Each number is 128 + 32 x the weight over its row's rms, rounded and kept within 0 to 255. Layers, rows and columns count from 0. Numbers have three digits each. The size before them is the row's rms in percent of the matrix's.

# layer 3 MLP gate, 1024x384, rms 0.129, rows 804-852, columns 0-95
096:213101113163139169141166135097098113145123090104110191153195122079150163106139094112143187160140124173167118074164134115086183136105175157113080130057087122150139136128099146129146073112135106132113100128173101100125195130087129081146113127095146138121112105063150110066137137089103077112
109:114120156075159168135157156096161134134145082119125093147137170128082115045118094131087116143141118172118171149183176064110138081172136133164109064164130187219203114137177145107177181119169156121135125092121136124083109143150059186087129148102168105123206134096135144127170146122167141140
094:144120128079118153117137109142155138117098171138080125146159148121108136080135143083154078176151165157131127108145146037063148084105125175174149158111096138115142182146158148096109118064064090139162140102168151129146126150072106107086165144189164157178147106121110116113147121138100139136
104:089137129127109099120128143146168105118092115132149147150081146102028099153070157117145170141111202114066096186129162053156146112111088059093115093158165135090170135103131141152092078144149102042187117143160097146122156091123105131114148187099157147134144140090075129112108134159119121120
106:189112187127088069162150114137175084116113099161151147131176117092130183155159120162087088075122087108134148155167141102103099148101161154107099156118121182109093112056100137111123127061130177137098107084153146128091141148112139134146165151135135123085048130142084103097188157149062094111
097:101104139063088107125121101093140151069154138084136187178162094183159042122140131176118098175143144122103110086155139126147127125071158105103098153078121134125134164144067091130149060106162132115102107093088124120135084094049077137116096073111148179089076127100123119143202132089096129122
096:118212163144151131127138094112154140113130144136164074168115112145216091140165149105075156161052123143078166122106133115140083144128146132120121100097143123142144130164094150088123143119164139163098187073076146097137130167157154149178177137166134116128141146093214145091163050093142121130
102:176086121114142120114122109169082175117099106184130130156155134074136112148140137241099163124138113139090137132082123154110107142087106134137154173111110167057158136123106151138053185139154140165082150151191116148140150145065198101165161124133071083131118159085165161106206195212118139128
093:140119130163111142142112166140086118088094170149115131093148127109137153084075138105124122118139098094119078129163160157120092104160147131131184119130166136069110131132138113129154100109131127122095051159075050134151164120121126175129123188166118148178138141092138173119145076079074119156
102:140150142166133119112177086131083107119180125196130104154121156102172088137101148172139151134143072110145116111061114165185147110135081149103092114154160126124158146146087174100119171110122196087049161070147141153123092129057113191134131090127116157134100148120154104120093100121142175116
103:085151136097129190170122134157154140156129094124099102109129184176061122115052093140135101199141147146153091153167172101139072161188108091159109083145159154137105130151130160083174141096077142134151166138196126073089088155061156125121144158167141104155089163094091086083132103131136123137
103:127148163153125160119118132098118142137124084146128087136191119119136127186129162162135110130094146099182108062135117140134146152077093130100138177138123158123219147125119164126119135144146131149099122172135073129174163111140115151049139130123168179106162099170156121145102108135125195124
093:087084069101107120147099107109126099128081193136131073141158116133119161124091127078083122113138113072132190137108129114133125116166100052095099167060071174132124096171094201125147200116135150181170121128110170130132127136146121105126114116068138135150118182153126114176099124207142081127
102:080077107119092094185175098127125120135092128073122114116137144132108121097190116132155146113108121150147155111202157115105119214103118128127115148089084132110178114116107095102102082084117113117129081220162125143209101134140173169165088200131076140078075160199113108110087158077112135148
094:130113160116128153121144114136128121172085147106150130169153103127139156143117138120120159124140157132082121121128154123138154177079136165137139134055105161153115131130108106107204091111113166049136149081145178096120122158146086142191086113144134152211155120136114083139131162196088097124
101:141104085132129166140087157134167138134124073160129127092142172094137146105107113105173112150077158137113100182151115159134106190146149062115162164184192190131113098157125100120141121147159136108059098057150159157125166131144136116128174137181096063163145186116113147160119132145166103166
097:147125169133136125255093093168097167101104181080132076132132220108166117107124134143140145096161138145096145197110068112114061105110132185113124095125073111137133172194112143124113084139084135106109155143151070132078114163157103167167142126102107171109076130165130132148199137084121082178
103:120189089106137174157096180132132172096120131136184102088104137158169205120117107106118068078115122107137164087187116148090125157088115091105153087141134089083146102081075104191131114168096142103129130138137135223117116127112139199134117102089137118128171103155155091162131122133126136134
101:063176150147111083123150093113135139144118133140080159094134149047128080125137082182154141159079111129217106154148185142165096186156119144114146101168141105089099102099129070124166136124143151136149074178067118087154098132077125121111165166133214106137120166131107123199117076141090136180
095:173105117101182116198130122079131156115143142148187143130187132214180148088080141148143107099089157141112110113102145088137076132158130132115089183129175123150145123108092172166085124112150079104156163159144171147218133089096133141061129128127158139145158124106175150143120113088058121114
101:110146069138162151115090125081186172074106071159096112147167115150148084107124152144117158152139172127187117141154163138063083139099144194121114121123099183152102096170163155137135192126136080163152158144135115148129122108071143135102144142109115156141088151094031145134186133142157130155
113:078143124107166115077117121161160108141098090107157115121126160130123066097220090146150129134083108123098173147096126143169119153111132145142092119119108093099161120173122144108145115093143150195101062058108080123079088132125157168148111153141113104105116147156079095110174154113105156194
099:159178127171101131153087107120156107093106091141103152130190147127129131133147097121169129119119098128134063123140091098127100118206141116097153090146169065155124134106171148121077055123153116105149154155148157142104156062124116133080176145058194131130116162122147124097104082075037121145
101:142137129081136112147130119108103144114087080124106163127134101184100085124170114149153125057124145099106161087168128126127121169054119171151162147169181120053141186138099150100086178118050172126087153111095147152152084155084147173167116137120111173138076168095102086133077122135096051041
100:177081145130142118194093127124132101126129131093170182128120175157061121124168184168108101159149137141156077138137109170102130106116077131134083171088145130195143155184110106153151100108116120194135101181161113135105111117163157142128136165120107163183092133080080177092134079144172132122
100:131132149139107130112137125107131115158147196131123141105126116135073194168122134128124071075096104167151108168097144098165112106088125101141148167148103139206139140165125142119128145144150131113107144158099090096112140085104179080096061137109154160147154160101112150090110122161125095203
101:116170150076144133085050072087138151139149169125107172136114129135145109092128117028123106085155146145102177092160141037184151127153164122130167071167095147115199120123166155103220111125126148188095064134121104126136116144159174112117129133133117110175110096105092178067146122105086132098
102:073161118165107130162086130128101121117164095191092116134156154138080157108098127176128118104177105158103085106116160134156148105117138109088094128143107081141206069095146090131128102151084163067155132114112080110063117108143095104219132127098173098154154112149109133100054124113086109120
099:181090156013109139134172162136100103075069127150095085087113131201112095102179128089135118154154119131111123148120132181108185186123101146112102143135099174123142164163102115129163128144081193129076129126157133152153108147137177135100094137148128163093118100163152108138177101138186124113
095:105154144149121089154172117128124133109106107116080141151144183087146114175135177131191120134122175126136094122152120174141078142108042175094173124101144130104205136217103109124138138087121124127126095091108135120114087169147105084170135172115080203174119158092152099096126087066127125159
094:135124150168123099169125118133124128111166121166172172151147168162110164143150153165053107210100182071146095160181118082138110125127091142138163128119119171130113140110126083136111164122052098120173150151149107133133096081150085157111176168111128089134073152104118143101127091145082123094
101:140119140081129139036066111123155191145139053147104110164135058091130069140104120143144089087090111090136140156120108074118065167079174121117136145134158121148145098071171106105173127106173151143109079121092123148058168133130098148119162169125140038123105167089112139108114201145096130193
102:178142118152105087086072090118140103198123140072132140126176154145139145143149118156066125157143153057057172141080124189124173113138125155122169153200107115169139113115154149151074137093171207168113126188152169150170094093150199106140161197154127141131129137185076106087141090172073119181
100:145184132175116081134128103093139084175149102134098106141125140148067130122137127059128101139119205112120158131141128184112094140104157172142109097158157153155123197182134206129131163153119181126136094135186108108078115144130146185133171128111175089131138110103078162070160189177138170113
098:137120176126095137178113127139119144160103162126181081124070122108125103160146100158158105148129104132132129062134141144154132150118129161103053081145146156117179132112136085107130138140129107056179136141132083082116166068111101137128114090129114107129142160201120175153112093190125102149
100:185099164098150109138081102143127091110138099141110090090157143140165130208165171149124105061099125106098137116100130110155176124119109086131093179078020159165087135176088147126079133134125192108106180136164188141174116090100127075149143126127125078118021094081110137117134103067117073169
097:100106098147129174097118067128085117124076177106036151135170130145101147098118112140158091110172118107087048131173127206097123107189151151078055137134102152111130192196181130090125099133151144103127152161091136167095139166133154205111150114119130116166119133165066147086147127114109104138
106:100136126099070154119098084121142152106147128165089133139173139120173156089097079119127130180150096050156158124088166135105109102092097134051198098063197093178112118099124145147108097113122106115111076156135077190148084105098132100064090120098099121077169083158109145151105120139121154087
098:166092106102108147170144106171155162091119150227080129103090095082119121110154156139152140119119200142168138165129168060095062173099146125088127116127103153127063078118107168129187118109141101171106128142165103107088138101155129145150172029129096147128131166168134136120140108142068108205
104:153178142178121131165126133079090151134100089134089151123100092107081178192142118112135127067139138129196151113150175086165133122147085127075119149125071153165096089136121136160149076121139129123106163137071121177125076137089091173119138092147178166091035131092116162147136139095144144159
110:124122090124091062120157079049140129213127141118145134115124139107152124139138155126150095118120102091152107181152152079108142143167146130150128166116097154092128148103201119119095106121114144173118115207131080102054086196125144120182117110108095112088155172174093098160093114110141160122
101:146166132114147098156100169080131159191154064146166058103165158076115143155083130111107173145102129105117130078070173139143125090108050073089198194109137175146106113118052117146072126099152113118094162068121159088160096078115180124095127109123117148168107131147217082175106167114119147126
105:136081173101108069146116054069133099122137161124135152081170111126101049122081122176157094153120175153133140094154163112155099116136112152122092088187148127126154130193106156138177143160105213144171120166167067105139129169133168136122134093146139125179221175111125183156097154128099122118
102:147094067137096151169138142128108124141145144057184101126079132103093186081172138136150203145129137076100120112136148119083145109144070145072184100145103136149145131135097132145184112094077074097075132122105095149097094098125140117137111083129155072087115119097075176105179130112115114158
097:129126122161143155161113138122147137129146168168134122135141080113141116109043121153100155126144122089107118158149115062120090137150080136104165158115060087120163127130159150136096107113152143095159058161081135039118121153121109119153114170092197129232130100125131174102161194123106070144
101:096130117148177210078082158117136147143141120117145141150147170096160138097189148110153147113092106118107153148089143113131132132167145168164165049162069138152145154139179107129098154077148194142151139122157184081089127101110199172162122163137141129088109108080158111076160124139110126099
095:101104131078134147111161088124057129094155073161169139133128155140105158150091175181126109144047138149115156157137131165117149117081139145165084117158174102158162139108129148128155114121080136121113153095173104082065110114113129180144119124118148130144134145096155163208103108173133095181
102:128114134124135166100076147161122149132124074131129087149179145176121155040087170117115112149131166124131130127115149098098104092160091089100166141129121132120140148108091085146136065120098178100040115195144112078133116120141129086143207093092206121142148101160172120110120084138178165125
110:079142131122126110172135062071158091102162134127149101132124131126130110106128114140148077163084187163146090183127106161086157195073117150198177077117133071108152055099169176211141118148149195091125093158170073125091116154144133177134160138119134119117081088166150090150100122150096157126
# layer 3 MLP up, 1024x384, rms 0.133, rows 804-851, columns 0-95
096:149153128112179154168132063127121131103107156151093105118097163080109094140157145175162142122111118071145167117110133152151094168182168136141122148127139138095102147129116086132175109129139069143117037051128076154147125119129101157155069107123114127120149083175125146163119105149148100101
111:170135099123126168134104115130128137163128100181114139084140126140228117155158127150104125174084080112097101182099166098078094044120131125133112123137054132139137124103154180147179150113188108113074110158117160102150158155128076053159126113130162110182173100129136123124102056129175118108
093:162087093127215104160127147109088189122060141133112168087109115111145097124094110135109142080183088113203124040118102082156115147165194139089129152160159159090116110114106136155126191141154069143098116121110087152078158226097083165070160111133132159100161083154152116188146096081110123092
100:071105138137150112138090158121144183132140156072136126047142137142135148065186143167083042111173169137156143125138127091159136173119156103070144146103116125100158122131123168081190096132171162157135133163135111120176137174198106095114105149176112152132132107135174135130151186128065166096
110:085176128165087132114096128141137124129153194101082148187167115088155133078088137088108102139062076147107085118178154054078158108108169077134142106116121163106151105065087148138126134119151134062098085123112128095161148072124129107137111045102126169110096112115155132143137189095114084168
092:126133102092111150158138179158111112071107179189136135117116106083115108100198083128158155120125106109102105138067128165150099177115182111144137151123149104114117119152153103091133172153159106129211102096082149132081142155185165047182130187119101146150185121113083090084126084117107155143
090:158202098189034124092132096156128139193103100080172124135100122123129107113177183153060188082080151144085102117122145118223116104138124161125153127166122160137129161168145106112177091162121132085164081103130117165153080149206112157141131115135106126199142139113181166066106110138145116124
104:123072047116166168107134147166170093113137173153134064189102131165147146156197144134110132131144102207069121042117142144092121135061129129146115097119115094051079197089190151114135163160196154169090106142125152111149119123161182136118120159153052120088093125134106174119108110083116160138
089:159134154165139122131116146136088113096109085121146109113145075119102127071116182175123112114142093081131120112104142135120106099109102147138127132121139110075127112128160142159166094110084165149169076096140163098120187127156178128118114157105166107167123090112172187199180134118080133143
101:105147179105142190102085130090096137140187106126141141087147124131159114127173141136170125074143125142163155176131086087120131153122101121162179086108108092178149111143147140118119126102087086109191129160178146197091090111085184134151089096205067149054162134122111143125151173145102081129
106:121094134132217132111160089078140209138065140139114081123118097115077139146087140077165084184180123168144083131137092101114096116137086111112147119149163161081151143145149206118135153126121158140097167119173148146033152180207117154085132137154170143089149114095102160106113155119089170115
097:104138158201072131164101172149135116166149101135074088122103170073124130157112149113114158189103128129125110108151161159095121128087096133142157123154120175082099200136087131061149138122081084122101114139122131115057188141112138087120066144107195133123221083151182110087094128141139178107
090:121090138125125143136135149187117167146105143144067152158150158156107132085142132165085132152106102125136118089088152092174176101163107107091161166018087134146108083107135124074142115167135177169110114113161111150109160066150142090100094129115130064207120100111098187099081137175149109150
103:042088119151143115106040184173171130137123113151112156108079089084125127070132129107162146093140117142104155089189118065077137144080118113100108134139160159125125166151127083173104082118098121110139058117155086154151168118145142085146152155108127134126170080163130137130116157173094174161
090:134094175158135149102074060160146096089150088192127135074122122107149068124143150126151095135117067144139093070151147129090145122171202137100133072159140065135159078111093184115131150152129046152108108121121067120190138167098066101106152126117174125150123152157171148116119096131134194156
099:106178138154111137138112131126157155151129096120153085078133074101093097191144101169184167161175216102110158148148160156105142130138086168156096095116100194110154149110081094150171098124154208119090176144142142098160101153104065169179098106136141134170113123084076100119147116141167165148
093:138134168135165116145133107129122138163149172114158117123142088116137162165183129129134093174090116166075113092165090168148155147123093146114131099097121106199093126137146141194163155115107160111070128133119096109125079153196078138147110139145157161160096104084085217131163128125184068133
103:149111158091087120138132124130128067125144132066184098084119119057116162039117167126119110071163179174090130103160178114095155157132121146142142120168181165150124123121173131160173167162144094097073080163166136130099070107161121170087112156086087151133126156118130141102120097122120157077
102:133138143240123130159147147116110145179137136117145128049122152095156124139130167120163055154099127130121095106148102113137204064092092117157112161089087121171150135156152105159156197107152137075125084097172127133133132169130137122078150093162153125098165074127148151145141124130162142136
101:131110134129107167160127105123114038143101128058182110079123153165115091191065108117157115119076175095109115121133172157158148099119126096119133127201071157118124097099100161154144152112092107168118144172134129144129129148172110097164132118116122173106193111070138154170101133091112105082
106:117181145182114087160073133090139133179106140146142142128136131098085123154155101163153148108149185124173077097121105210171110088165139137137124110163094096147060104147158165171092073144137125112136129134125163123107070073166139128088115124163164101097175193125090081142132080129150124129
115:132156127131159182149104166150127070134152127108107129127079090124106094106110123138145132156121154148177120103167119149063199136142131096105121131123136134079124091146159106135156168131113105103163104119139103149084213144134119049088148116104164085061143097109158177105160175103148126147
111:138148100180169111110120123120112144134172150156093099181134096067205107129137092074212146173153133194164121144111210144127123088123179079096110115124144095159126049110121124185151122063123133128139103091093108138100199108113206145134130103130129135156158096134120141109120090091159129076
104:111117086094129136110141101121105122190132079124092180082151120175070158152163148151154076127113154133114134114177078153082099114181179101101044109154096142093140130109096148115128132077159098114182165173146109151178106131121096176075139092121168111086179159137144170155097153149118130121
103:172091080109110189117128081105073147098116087167154112152098129125112077155136109147183177096129153172098118174174107088132095087194120124120144091142072131071076121094105158076162146150118139190117120046124112088163180178115096142159169103092121122102068136154145139155075134151151120167
097:110121075121105107130173111127051077133109075187155124140126158079120096136138102115026169163158165094101153117131155068117157092117097131139152116109110173144063122180150054120083120101131172116123120091131155125140190074159129152131144148108144115157157148126128128097115129105098133067
092:113175140157145132151079174152145135133194099107136129117136154139087097219117140130138121214178126139115077147135139113150154157122129082142169144097155114086094080130080163089097150112122098143150150137154145132128165097129154148149055150104178131095114129180066085158095114123169178155
112:126118135109172125103105155134197138140094148105141130153118113091106099205145156115135053127167104139129126141137121136130127162143157115095160148107174095156063138122121097108121135134088047092133162119104159157161111157067159205045100138165094109121120106154104121133108149057121160176
101:123191129127098115147164168128121158154111117043113116164147140179145153110164078159132111134132167123151132084121135084114127117166104143090123182087087075151154196132147119138108066130131057139134141109135113143181112102122095159136151157112102101143106104127137123146101126089089095139
100:084168129131158131145107166126147152160131126114093106139124131093116136084120159118109126106123173120111036147097135103122110181124129122138136092067110101097196117087164145084131134106075150121104125174116124123093129095076122065128158138110161172115102136131083101147137119176122174106
109:150037147121134157123083141145099074167185169138122154131130163041134168175113130108073166140125109121075135149133173105080140118125142107089117128104143151156128095092135131125172149104143126147078072140143126172097128121149116123162098085128122128107171120094150083191186120113200163129
096:170131160147093140047130138061133087091135059135114146162133117089156124134119111140112159069131154140144134156139052148125114162130154112147131140067122137092084118186097125088085123162118159114159156103110079137103126145194145137120123096106170089104161170097111155133068121116071130118
105:117099148073171132137183097137116085211086136117124073097072078148144130148140114108137124144177127105114174138106176109133105100119153106071098155140126119161151063158068137105138102091166147120051112079069079071071141131138168103126076131089103058136110169168162121149113123154159148133
102:116107104093120151128141059126156062151163125151137129120188088121138145174144153172165107138138157116129131147124141148134197176092103128110122173151123076164109097103064094089155146079132082201081201095116173168162116116133201104173137112155101168095160144113153085174148140135198177104
092:139094136120073106118153066076086085088099076140106073134112134126102117125124077096170113132127122131112116170154130140185053137141162070134144121194145092162112117118135128122096141148064118137073137075158133111150184085085174103168160128149077180171163108153164094101104117154102151122
100:104228117064125130128152099091174147097144173094121137113099121133119140138102151084155108113149089160128099125208128136072093121139138149098155080157149131111114197141126134203132132047153138092161100083092124137077122083151135186131090103149086161146117099122196161181178186101089139129
099:095086170127116149153114087138081072140103170116184159201110193113076054158096115195127129122153126089110117105194137122114102122174117155129124134191127148059162169132120121159135148095107128176133109131080151166144152151093133131149109171144139083132080078130085113158167109130196099160
103:128076176148210128185077153144155119121178097086197102112114116125099064174125118136074117099156120089101112132107114107139141099070110146092128181180124083132098103136215113125113131164145143150088113166109125116168093153138136215128177118161154094137138074134170065101123124101108199130
108:094157040136162125132129141074189141160141152044132145136155095131150090126128148127103115158127129105084100148096086126100119138071087114186087159148106114210156092167108122129061098129132105105180144093113118201197106143101151134111121175122152168116141116147119164127098166093125123191
098:134182120155161143113182135152078175171097148057178165078140105142118110132119165109182091143146135160119181126154131095121206135123098159131128111118105167106152143119133096118157130117125101128191149181069115169115110136136185136167105161078140109098126146131089171097157079136102139110
101:158112166102145161102169111174117148120121140158132118158085142173128115113122171124210136132143094151133079141090111116042198154097156143175124082107113109109151144118075074082142143159182201132090089113142090140109115106209124092170117159163155134178111086063152124178127142156162076120
104:080145173155181156174136138163174114122140185122089115076091105184144106086173102118111124117211059116178076111143127149158173142141203134180098094126127102066076112181166102141155143122103179196172087172104131114158141128159106139145177124155059059124140098177101207121142087114165153117
107:109149170118092143146154079095099138107138159141096113116157131078108072175143106184180100133123097156175117126184103114174112129126117103085135156173111105128164060156132146092144146176113133091121125111070191101111112179098108114142072122075073150111134124082168108195104118145158129160
091:117102096086176061182139163109131121150113163127127152141105118137136113140172095098130158135119115132151196084176177083159123123132113172108131111103133135101078075111166093174168062116117095195144171055119151161052139183112115167131132148197159195134115131060146142127096114086119121134
094:127183183142140123148073189158149137137117112112208184115107101144151095074138141060149129142137148107149078075152133119121169093136149146103153085147097189147110144078119092132127192089108096106171188152110081148124048120128148112131089087094058095119139164077077185138099151134143176172
100:130142147150087131157065120099103077110127169096116157127146066128169088215072150143122117187117052131071134088149118169113148096148102122136119170158181072138114077041116161154134135100144123104046127157112104182145131110145135123135114072131114102119175086164108115151119105158158129115
098:188174096151164146093093118155102096144125047112180119097126091135162075128107133102149132104054110139219156134159123182092149105136131111082183142142096114124117169148112107112098093127179103139091110108134130130139109103186143154123104111141105089184107119142144132197058145113133112118
103:124174159159127154104114106132123098139043153178123170095115120159085087133099153123118133145125124151127087156126104117150079097143135138163141098087169065117107122092201153124067122129153180087123175112152116093096138173153133178119173111159141099213115108150135145144164043133184196128
# layer 3 MLP down (transposed), 1024x384, rms 0.122, rows 804-851, columns 0-95
100:131118129153189154137144107146096118145132164098186162110115164111112161147132123123134154086127145139176131084090058136162130139119143118167145104130151171111175122087137138083151136124118115159057088094144096151126130107134133093112101116094134147186150046186107161138128127112139115043
104:105070130098094157166119143134092147143113166112115148124134118192184170179109135127179142184139179134102109138124158135126128154205084138135131138135143100137130143092123130164151116125117139143135099153117071102083141097125087077086078121114202055095125229175170096065173140147166151141
096:095126107111130191172105126181126149146154124167160173119150096174084121150159054127140141092109124163154138182156186122130159111127140086112131069136104201137143178129079124115117111071102130117142158163139064120081163155121122103154159146092136075113166156088118116048130115119094136148
102:083152182099131152099104101141108141110099122150105159140125140082110142120093099146119100088127129082110139090114198127145179129115174133161114088157137130146098089073176197183081136114104142179113097131114171184093153135037092129089219168077082166131109106122116065163049071143119155128
107:129156105140119116088111151141160143168088149184152145167173156088129128133165093069142129147142075130053100156071117093156107123042159098083097139186192134122146148148159120171121141101104135106136116187128120120103122127137119081109097154205135192110105162078052106138109169157119139111
095:139141152149106142140142162168114106145167103118077078109138138164121105106093167165152078121207132086196119106141135142156144105091128179133080101133114118119108092130112156170107116117217198090049161142142126156175130109154106156121170138152195136165067107100129157184208163092101142185
094:117126088114155067102097118148131119073160185088144105126113120071173100185102148113148154182075155124102154109135135164139107132105122130114097138143095104140097180085114144078106089114099093121091117115034071120100067105100164116145109139080093125126130158124130126170161121097100100188
100:103143155144119177132142103121088122139158109106090144174128134138101136122111144186176067157170084074184122197160162151158182088029192075132137172146118102121176111171120088156187121136159107167091135138082148133165108122155178146194155131081128165217169074077130072082165154194104187092
094:139158115104109111109130135149104132113153136079093112178142097095117146116118096161117102075116199151170119107121163123111141093134130161105153094134097070126144124093182089084171115122125134150165088149117156141159198112169167115081109128125130105147152122136146176160124114080113165130
101:189180134138169137091118134060135100142153096178133139147145073128177107167088125139086093135148011148145107137118150148124112132172169125060109138128120064066141116125162077102072126097096126184133088072177118107162106122122076199190109152118075086139093102145113110142149171116103132107
102:172145153141049112134130146147109152136097136119132063130107105104144145106148168082180145176141163120132088117173104125205108107117137129161101106154122225095120158107131136098096152095178080108083094096137137103121165077188090144133144218104123127123070084112158163096148195100139161139
100:138072102178104163199116137175069091158182115170124113130128085154125133135119115146154115161149118145102099112168164139099176115099120158141130143126067150152068145128128121119093156131134120099130138114135135097068150133143167039187095136136125101152171139099158141081160175125150128142
093:134138098184120104128132163074195105165155125111111158138168128172116158100080136079168141151133106056163154150176095203169070142132119068099128150193129132110125183144141099145137161140097120144184205110087148102102141132131173124164163137142133111075136151094099087203160086154168112120
100:092205181119178155112114138161117117186131157141118152130114152078140124076130162095130151093131158115094140133129118121159109153113179124131125135135147142122149102150155105111125081113139077146093144163169124115126158146113183157134127167091141128119166121160169149162079179120150107145
092:107180082070129125096123128099109097086153161126156124129092145124126155157134163091087167154138164118116148106191181125100169143088136125109148098104048104115136137164109184050120079095131126141149115136145162145139118104137101111081106110138065133132178077141107109133094090126127141150
088:109150122156151161082149138116110145136138144156121173147143126112146142130147145074139103134145156181104132092144142163140242093105132093138123152114117136145094085167152164150147130112150126156112118169143116144147109081095131116148130211135091148083131126154109129173144135139175176145
095:140115095137125126093094192096154141111204084066113116124181080136107127119105080129164123197099164113099133100106179090165162136129164133156197221199100157113110133105142121163131157124090158125097093109128124156116113096139101099138148117138157097123132069093125146141146095207140151202
102:160081154127107115154141087121143094122130142113102149141104131134061110151110055140179173097106074135188094085082085166134158109143105105139157159183191189167151106139052113113142149165202119089194101130097136142148084113145147158204123197091133102143120120136148162131174085097137106085
092:126174168183125103113149099166039170087187127080069106189140110130105127128136117089123125142104138118101135124118092121132088068153152096082105094151096128191128117141105121099116074151134104128070122087061154140094170125148101134178144097167098127143144052067084151122173099143130114110
103:155100137137146163092132131125102080090105152122131129091156113139112101127134126104083164132120203152060121123085147120115218097149128168102171086123104078115144139132066105121165130132148147169100123084127102094066042128084174115114138114096083118117152116105102179092122134117160114142
107:092126151152099092094144171141128108136119101138017169129124109134128083103142115199133138158131150111152169162119102121112117164121127171113096160131040104072118170052092099076134132194136081122156158091189113135096118100142098152098148102120123090118102143113108150144157091127189103128
112:109150161098151129153152142155133164108097103113103169128141147145116123094089091152144167121121164134134131077183136139079122160120082108121137156088194153093176133145133115112146100125110061169164133112179117188028170092118100089138173093162134153164151169097147084183144150125170160174
108:111130107167188177097138164192066137131127146171134098125139066095161163162095142107175121113161089111148160147114155167168133090127150086167135119100113135150152106153089126187103122159137128102099126166133114139100176159078137132131109098144065143198107099094082119112119114105164130096
106:082146148131109097092120123097105129114117115073169201150140153148111114084164149113167083168124190163057130169083115139132129145086130160093117122117101085129101107082134191110090180114231151127125134160159112086145116121062179194080093111107163116089185147144120173146111164082166179140
102:137157152147167167138085110095139106152119069150136138180125119130088054116145172154082095146160151079146077207120167093106127080117123208125105171091168139157082153174087113147151137127119096182107109140151089119121095106103129147182141053125141124134113124060086141089150080171139117100
095:060118144151122131124106148042172068133115112109084108154136144117076120109115134190166106131119062158112112198094090114138141139112123124162102191149196132177084069159098152156126125167147128145197148167139089126142165139137182138101177087130124140119103108106125092114067099142152139171
098:174187102085129104074070076159180132134094147106094101172132117083194141126143088097140085088172130162152092117088138047162153090159195095136078050145090138176167118164116079122162171175141107129111116139115115147182097111146155127151162122108102103134108082109049160073178154110106115123
109:085122105162153115113100085124147137189119127143149129096098103113129111103096113169112091126153096102166129053168123156096144162133170107115104172147106121146140133133155192159113158139138113099148161111110138126136107121073173152145086101062144080130153171121114132080079080096118140136
096:146104143089148098158092118109126145150182111138104194106066159149134140067155127137095168170017159149085074159103112079101085129191129084129114113080120111162126173151139130083086097169148165140141169080083135117161113124153110135149134117100165119079165191094146125125107081134117100181
101:168156116172130113111106130121115162097163137131141178129068163129148084120111064112108106153107112129115150186138117100085099163162148061155125078120100118118125105100110090115109148179155116152165136136175129165093140129105104123080155147172069115136143142145120156118139129158085115127
108:138167174112147103125104143130088133103072161159140092106145156113206150088102115139128141115133171179090147143140141173080158120110166093076130123148131123114172122086148145112142132153139169156072084152103161120125141172123193081174109078126126143124186081133171089122119121129177181092
093:159226091132157137122154162134104157130114106083153145203145125160156166100088130121078111120083113155096136078160092165137117114164094102132155150129120098141155097187118120185140183097100112094157145153162160108129144135147173122133117119074105195138087048138124079166089123157129153103
103:099113107144134162100104085124077069140176120114103128109134111133097144101168151183141137126109129183074130153073185127110048178118086077133131161085100133172105139058150113088107124103152112057129079147104175132120153148090156140075156155107173158082088173141133068191128037080181145118
103:139125122130120138083101134110125080135125114169130141097177130121120120183139128152163115162088138174131113155078165120142117144115120135131092163156121121125080084158048059047119153102174135115099137100137188155114100112125149131129081140124145103142128175111113083153104150125135091117
098:148199143062089036109084080120126132125117096112165114072127139140149169136119159129095171103150083110120106194069148107073133158083163201107155101194138124117128144083209139094095180123102154105156120162175074120173129140087131107121141126092122121145111113181116061165141116119119100208
093:123109092047159147115087086131105102073145122144099105170102144138164165158151174167097070162117082140111125099095178108152178106153125098147115155119118198160107116160111139109111139209111181129063132074151187130181141102098112121159144162098126115118110115134108131134164132124149104158
099:082090187119135089107161102184125148134116151134166106150179145136122127116069125204151076082110186132186163081138097118168113134145066127095100123099133132115147162142131153135181102152166138199129116103061125114093119139107166105145149143156141063127144137129113140174097129116150133102
102:128131108124106107161073108153146118145065157081155112140108135146122150088131113093137156187151030142152105178124133136139101042077100167093116102056088056174148148141133141132177126142182133119120114165144106082211116152111075126182170066091132175139127103165075136115076136108104133134
100:095115040142138147138129128061126156129089133105098107125133137139203096154171136105091219126106163141160123088068120112119120152117072091128130119143087124132094115126113136142130090121127097148144146101183088178185130111139177108103154152101168125113127095153143129157134170145154103191
101:139127136061095042105110119150081106097142094123124140124121124057131089137103149144101122076158124123118077106124142056095125102052144093071150098174084127139102143167166156162037091087097181119170106068199152107115060187106106181151153108156149101119113138105115092089158103102192122114
108:166167212117127168115120185177124129119098114134108129122113212108138143049138162135126089083110161176137135092175064098163091102103156108136109158110135138153110196131149152162107105106180161123143161122082125141127114140133139135167169143133182127162156153080121128121119137139144068074
098:140142174142165072143167113061178140106131130161149104139082118128056121122120091097115092158029060114155096132101172103143108152159160142131131106088129122108166119125116109119099101163092169165112123181125138140154105192095134140140157093078097121135123106099117102160143150135170214115
106:134129152122094119142098112078110159075141104181154129088099122125119157146085123168126098133102192130155103135138112133124193149097152113114094106147186103120163132160137101149186066123228125172135148169176132149083164134117131124075102130203061120149156123117128102142116146138146167131
099:167138148145194100082102105132144185081088163108126127118106133212129111122112157109127129115098113127115126144120082153126147142084049125154108129121150076157141127110114156100156182119135135098182194139166142156108129109153163115112158169137092137145139156145147127138106190160103071133
096:111108136109109160144130120145140110078115136170088132111184156082108121111139172100182142113162043094068166094168196109091135165080110144159193129129139131144142116150108147142116157139200121135126135159178135134165142131115155086154119096071170192117122175113103138102048065112133098120
104:114113160167117111122125140128107184073104150214143153150157119161115108149130072192118100157121103191118073098097112128152149113119108108133158165085134058100092159087159111113067089159107151160097053191205129104119111126083091134148138133065115115099123112133188181040119169120094107127
103:143207115151137146153120117148105096038121119179124083118152088109109098143162114120168126115089094178088156142154121131092130137108099054160119111058175137122161133089154151097153036071111103134041083110114100166154166083122154113162154119105095143146138126159187121112137093142118166129
104:100141145185170082136174173141111150106127109120135125132049127167076111107125130109138065164104205105112076104133130112090117153170141120182096092143113114065126093135090086135149130119105144153100081118178133122129132131114122155140200098126134075180127121173079092142126094084162096081